config = dict(
    activation='swiglu',
    norm='rmsnorm',
    bias='none',
    decay_fraction=0.258,
    steps=9076,
)
Each number is 500 + 25 x the weight over its row's rms, rounded and kept within 0 to 999. Layers, rows and columns count from 0. Numbers have three digits each. The size before them is the row's rms in percent of the matrix's.

# q: layer 7 attention query, 96x96, rms 0.237, rows 0-31, columns 0-95
# k: layer 7 attention key, 96x96, rms 0.19, rows 0-31, columns 0-95
q0 079:545502541530521471483487465493464496466516508472501480498521513500520524508466458518456493514564465503519503504512537499518545499481497477533493475534490532486496490490480519477520518519469501486474485486482468523497481550492525513534484519486455533459478488460498484454533523465497514540
k0 080:532508454515511517507502482493536505517528490484447531484498483509509461499532531501560467473513495521522485500569481520481468530494530503471508478472487490489516521558533486524485503509540522484530533504493550478485509462470491472448507482503511468501500483524512487523465524510487491460
q1 089:484504489469469478439496504515520492515526541501482521460486464487492491470501520481520499510549518502474515554525489524492547515505530509498521516491494481482496539535477520539489542505544527480483513544501514518444531435536465491513479497519493483527524481512534499534511491487476500477
k1 066:523503525471452488499484490462472533493488494546484454442508528484520535515457493495456495489472527446490482476470546517462515497531513507481490499503493498532489549528468479454534518533496503479526515491500523481470494544533504527512480498489475494477488522510470545485531511520488499511
q2 085:479446503505491545524515461508451503517443445511478537495526504493470484496512499557498501474501515490497513487502465507435475507485515480491509506505512507566496483496521448500515513501490461510516498469537492492510472485482486526530533531469524499509533475499522488506435503485516492485
k2 073:487508515528530449505498536496499474500542526468500491515459477505548470468491463458496534558509449547527474503482544477532476490465486516487475531502487521479471489448511516492480454493522515506489461478497517510520505503502529513483482515515533509483486509499482504518504522500463518555
q3 083:487510508469485507510479515484500525519547526506487502455519515449528534453501494468509455522553552512496486527500539512521549505529484551482520462499500505524469518530458534501497474489512514475508506531511514497477547500514456493512477502520464537513482488454520500518522516520484510472
k3 073:479521470501500523503500461521456519500463544498514485499514502501469541504499516525508498494452512486470504513487528472495445556529496456488500491517542501449490516522509519561540538502481466474490491469512494457483485494494481488514522488482538506487532469516474538476488480533519454485
q4 083:508515503489492501486479507481501525459513507504549514531534488481495548492466508505491500492457516499522505502469527484534507469523496470525495545452490523520489473492468496456530481486499493524479510501486500483495516531516491498528470523444446551500440473463481492483546480559511483524
k4 063:517492495535450491518440462477478466502528487494474497478511497514475542513455547512461502464492463501513496508491528523495565499514498481487548507490492500517486503537508490526519570515482499469528523473466497501483497530488485508523491505467480519467490486505493508457541545496495536502
q5 095:475471482513521478516537533482513480522480485485492504480493479530535457471535481554503509513472497518510474490470481468469431522490465524498504487496483509460485509498562461489493455479541464542501497487529495480533505490470537501488535478517545478489513489517532527509509466506506500476
k5 082:486502560546501473453527508496506475476543501497554494501508508505532548493479493534490489513496494447500506556468517490499491465494488486527512460529485549502481514472530510505472509475481507509510496545469491516564502504528519479564490497494522535511490506510470503484539497487517482520
q6 082:436515516508478518453475514483497539497496507475505523502488507519484457510513532517520549541490497493460477466474466542528506511507456532492475510507477469468502481458478517452465495468494489547506464515528469489492468505513512536474519480488500482528492491480541481490539479524511519531
k6 071:489512526519519529479512521517455457520493489476501492580550521480484506559470531513481511488503495524500488508490471455496488489451459448518495516519492487508489500465509543508507499488473448502474499511480492470518467488495526480500497465522528520509510526499539505511490494479535474445
q7 084:527517482467466460480514530503564488500529509531487496519538507490517528480491502507473465517570512458509515499533515525494506494469508480471535523480471474487523527527518474534493482486509506478532541513483527543494505509480517428491479513486490507511496533499536505457493497488511550480
k7 071:484515503490495513523496532525524478464480505528538523508442455528480499491483520489514506523513471522535500500502486517574556498513493516520509511494512502488463468458484492531500454499483484529502537524546467468487501510500526519469502540514492464505474551457479512522489512541480509474
q8 090:501540539562484519466500487483514539461512507486483548541480504536490498488481522532512494502460477482506489446511461478505531518533479476506504518470465487478486495508466517474482505539489495513463509541468470464495505510552482508487502502478481509483487487497504500451529459512511468548
k8 079:489449488463460488494500509490483467503517528528477496484477504514491499496476495448484537494532525510496523475491505503473527490515493463522484528489553479462497508496512516509450529508482465491523487484495506523506529510469443506494463542531523499498479476495562492489490530481484544426
q9 133:462474464515538521475513522533527498522484494510481496489451499497530437507539512503521540521526487522493497497500482489508473503448476530507462497507501499470503503503518510520463485476488540500503493527546522502511501458453512522491530494539540440503546498543526504544478515480501521481
k9 066:489501484514500453525481499501508507516457561495498506469473519499470466491528494457547539489433538552529501486481463526487521468490523470508556502484508507505500494503544506507509530495513446493493482460501498502510480543546541528498514509467480497514482527497502510498517499501481540518
q10 085:533503512526444479469490496497526518510540522465505503505497481476485486506494520475533536509459563524508521501487487536479511444519474500475518470483506513513485499520520520537489458499468464509545459513463519529465481539528471498474492499503500526559494494531520455477503494491522478514
k10 089:482435475485485497452500509527475491488504497497493503532491521473463525493515523499494530494455511529496521515507501497493448488539512478508517510487528539445492492485534491536487512517502483495502490439498503483525490480514516451435491549492544481550523471477482501533506469486483490468
q11 085:491504566485539526499505513468542523560469487527481510437504522469542478496507529498522490490499518508522487491505497475482521463488482529501510495530507527509474527520506460473503466500487544525519512473460472476542518502477469529551507473522503494510485505499487466546525474470492473501
k11 081:472458457529473470491505487507510457489510522486470474500572485543508496473542491535526462509478500482512480516511542512511484504504515499505543455514515508520503477497502497490464534451467441492525480494521522518508493534530506507504516472454495504508525491494486549469459526531510485506
q12 156:486459475527502486521483524558510497520494513499541489494464513505493496490536503447528550522475498528495507561460514534544486481435509479514457511506537493523496476477511477488524463477487523485512470508487549507487520473484512487491496509521502477505498524527501508558484515462478532491
k12 083:510523540457503528428492490465477496475512461500482492465495487546532529565486527496467490471525491487496454506480507515481493514514503515501499555503510469500515529483469511482489484497488557506486517542528490494508519488496535500494500524533473516508472508467518518524471505525532438503
q13 088:477523467515486506522446502497486470528460505519529523562546499514524510481513480508515511522477505505506491477490495491532515544518495468514450474527500478538515463483475480506511519481513503487499487503492496541454524496490463488527575543473498518506503502496472561488475468506502525542
k13 076:516502517554526507494527499492489528500506510492512500483505497472452487563476487518471480508465483489514508531471441504519498528479493513501451531470504523500504502521440526470504509508480529507456466474478535461539459484473471562487488482483486459460514532490492514493478495492513520490
q14 168:517534525510485469483499468445480525486520497503486502498543506486517484491469530524479444488515509484476500434539497490485558506543512490505546474474494496501488528513469511509482541554483472483529498522466486495502503521513515458506492480474473531498496488486539480451528504540507467517
k14 081:474497512461497533503500501527461493488498524541464518552493534516471499490489530516481469526509478487494483468529466467489509535506449465447483510512493482499453476496505511484478487487494497531511514545521466518476467564504501493488459501514542530511513500486565513477507479521520518529
q15 087:521481487500517522561511516529461481497506483508502503561501487485486526482516503479519493510525474528515462491466523474541497495495495494491489478529507530510484412491512461510475475469534471523535475559520506500461509484483463511514510492477450493491485538480448502525507512477496511497
k15 084:543486542481503482498463495503484520478488484516490481445511525531510503502502523503503520494460542494500502542469507530508451507533464549485471507518559536477504523465530513513515512517481515490484475479501506493509529503508511517519479537501459506536502471503516545531505486540558470452
q16 084:527537541491479463482460503497503524503550535490531501479526493477491547455479478494492495511523551498462513520486530516489580492525506517507520488506497508507472525513452511506512509492513476496492488498499501523470509529545486466496470507483473570504451501475524505465517469526510510498
k16 063:511516518525448504483493478469519486504474507528501486472550523515491524548474521528478490471468510468514492483500503492495495481523516436506527488487476476506466512514494506516519548545503502488539551506475463539481517558548468506535491501475477533496507509504449503479521528494520470512
q17 077:448487471515510508516500508503534475525484502518471492483479490507521411500520530491535519491476480510524495479498487507502428519497484534507481521481494495487504485492529489518469488502482521484527489517513496487518511457467515507472512483516562420525537496541510509555484508496479493481
k17 061:473461476504570509508527494496510533530471474497492508484445475529521491517511529469484522566469509509486495517464508525537500494480471525502476488528522476471518508494510521490491474449472546516497456494529523464506484478483498518499519528524496437521526459510511485507519511487510532480
q18 093:495465482515511519487463480479501544498472493477455515494499521508485499483491546517470502506523460476488512509479457497482494490476489497523502479510480507530526502524489491500508602540467520503485518506485514480479474513508497587528528503461488460481544477502513502494512507496520529537
k18 072:467491492505503460497518475459476469517544494513448508496491511481504495490497478471505500524513447523461474503510529546474500516496506535422484494475467458500503506524512498490480536505547496452508483493501481522451485553479513501478470509500545474504533488511526515469478505479465515499
q19 078:429461478507503497483505503512517479526487489490458494479463500518516451500560519505526519508509469507487491513511471511476470521486484529481468549490473467484501509483536480508468487497515536504505493522537510493506504447497511482492513514547561436506521502515529509516446501474506483472
k19 066:475482497493537514495532530534521481529479511492541500503460482518518483478507514491515527522496528519515519521460482478566473507449491491515508487555532507498527474468502485467499443456483520535479451516512511478517482463502534519500516513530520463502525502540535484510531506495494545492
q20 087:542543537477480506515488488468508510484540546505509516512497522490496546528494482490487452493537544493487475519508508534520572515523541520476515505471502493520503534516439535500507490517507495490499531480486524504477522522503469485490476500474449536494479489444482483473512532521520527488
k20 082:492559504498485550491510454505521541543495474538513513511526490477489544519491505512521463499517506474457498487552489472488494508512465507494477528497497470491517516551481503494562482529514506460481480494500491475492511461465463509508453466556520501483537497506515481525480509494482459492
q21 080:539482527499486514514472495455485520503488498507491521488546548501515539496469476510448458459435472473502507480485489485478480492537481470531545495480519509556470512498480510492532511521500489495488523472477493516512506538527477525546519513483479549493475499485482513488536494506532457520
k21 067:507507477525454460504471472464456487458523508474485504502487495487509540497475456521472491472533482475492501508509504530483541502536511480490528489515462495495521508561522507533478553523516488480527512514504474475485497550481507488518500525457512536460495495478522550452473504533495478502
q22 086:517526489528509444480546516512547472480552502481503477545474463502523498490495473489519521550504516508505502538504518536524514508496545533470475446471522485456517528498498503530480454467518501490493489506494540519516517485472533452480493469529487470517499500508469505497531531506474513487
k22 076:509501496482465535530516502530536525514480480539535498452512550483515506483557496472532480468522526510518506496516528470470496471501545496480504495473490563503460519504481463502521467510522499486533534481505513524476497499500493501481494511506465516520468555507471493544487485528505438510
q23 094:492491484528530508508539509509515514511484451493536457558502462499507492505519508498514528552498495523520519481502461512522489504501479492524483520463507492487497466490468500473487461444473496545480478501543506474503470438474541492445528520518510465521465491503520486517511481537460499490
k23 079:489474530545520502493475511498512485494473473492526514516490527536502509492471518504511510508467517500556533492484507480561492480504495492508490484539515512511491463454499464493501471483458554553490476483460482524514545508506482576502513518515462512491489501513484479505551520488522542530
q24 078:470480487523499515478433510504472527497526491492485454472548542457482507500488516476480530502494541519490520496477484528502531507543480456501499510528472475542461489512500538487486484470474511528500479538550500496468472461506510510514513529511505498508463505532500448516490483506511550469
k24 083:516524457497537517512519513543499509546432519505518572521465503518492471506502511521525514490489481526497510500504482469549477523452476502475475522505462471473519446487486494481541544541487522499491491469491490484484500479490519472462521516497491502444503482482456508511494497482519499513
q25 071:498504524515524514482488525478532588492487443510537503525553483468507473484483542491494518495445516492461486481469496521486504512543495494489471487504463512514455527498447482486514480527474506541480514510496526504480501483523534515482463484484496498525487490550509500526545483513516509492
k25 085:554493549497483462480484479479473505489529522495478469500508495504477543528434489531444491510502448482514482521524491507510516481508504487505550486487500481492486487484509516487494520541504490503498526516471479483525494524555511512510497468494478532510482532477487535433568500496495507528
q26 082:444545506483502498467488470525484465494519529542509489568495513499490525489519474512490513476446497516510474487492550524474548505476507474502526527508502476531499524497542478520543525533511457477526511517515482507487526526479523448503537502517486501508476480524477538483491475491502457489
k26 081:517496485483514509493518520510473519517473452482526480461518494517472471526498552534474503514508542485499515507476462506503489541476481500499497520478472505482490464485470480449458523541484495511520518497499508477511426527524543483490471468510551479483496522466547505473524471478524530494
q27 091:486471523530498507516471462471534513540487483520517525565473504476543503508479515494492487518486478524527541487509494508493510514482500479505451508508529520484491520523455515514515529496470512492525493481486560521466490477454477509531517475503517478548493507541536545459505509523549472521
k27 085:474510500497502467488533505509446475503478501488512472477484488548443524489492488500505478521507517508491497544499514493548515480528531494470522496480485502533482471542523492489512465490522517510521478501493457471526526530488446577505511561477465499481507479472494476503520525461474524521
q28 085:543501511526539511515531503474534439525476499509487535512509501473497494520491512559508487529506512514512522450487476471508468454502513455477531474475512458511547434502518543505479497464516474518498508470510510477497465487472496512496505571527522482512511503522520504511498480513506512518
k28 076:505486489508506519515479499507484483487494501465488521479472512529557495489539472476476482525490476481490482508508470541498462476500415504551512495541516550505470481518506470486493476442481533510489472512499482504546526537502501496480527517476490499469511533440469478485484472490503526508
q29 108:491494502493471500529506471453510470511488512549480533479491484529488485496487482506510502474497535528515521477504518451444498472519487509531518523534500563512489500513531494528531585544505445512514512488498479503465497516488459519495476519496501517456530491511501519486470495520528453495
k29 097:495501524478498516485495480499495491491499504527468527482480480515495494464509520523479488475461490461454486493523477512446493568523474461493501500517467429481466482534503494507486486546498512508522514506503497486522489519523512504450512505520555501455500482503444459455503495460504459490
q30 190:507531514491477494481498467445485524464504499513479508514550513496506510495466510522472443470515509468485507429527506504473551516547524487486548476480480486488501519528471509518479537553494465473507523507468485518502497527519484496506497479478479526494496469474529482442523493529497472500
k30 082:476492524463507512498497509508481510500505459480474468516538492511503507575514564488482526496513477507460458486557525479544523524500475515507507547514466542496499479472517479475514493502506514500495496518514489506514491515516539438483459508488510495506476533515566467504493475528500500524
q31 092:468453505481479486530505487473523526476459496523472520547557499522552510508492494520497477452511534471466515480471540490491494499517495520486478521512485510544513449533501506541495556519471479447532509466496525513510491525475477510534492494501510472490522473486481487489507523535476470496
k31 089:473520512477480509503468442480476476497491555525517554514450468510479490545537504472483554502475482513538514531496491502525536524506531489521504473528507494508502532518515498519454505469501500475517491483467494506478507508527507497493518546496500525529520557504500520439494502478509546513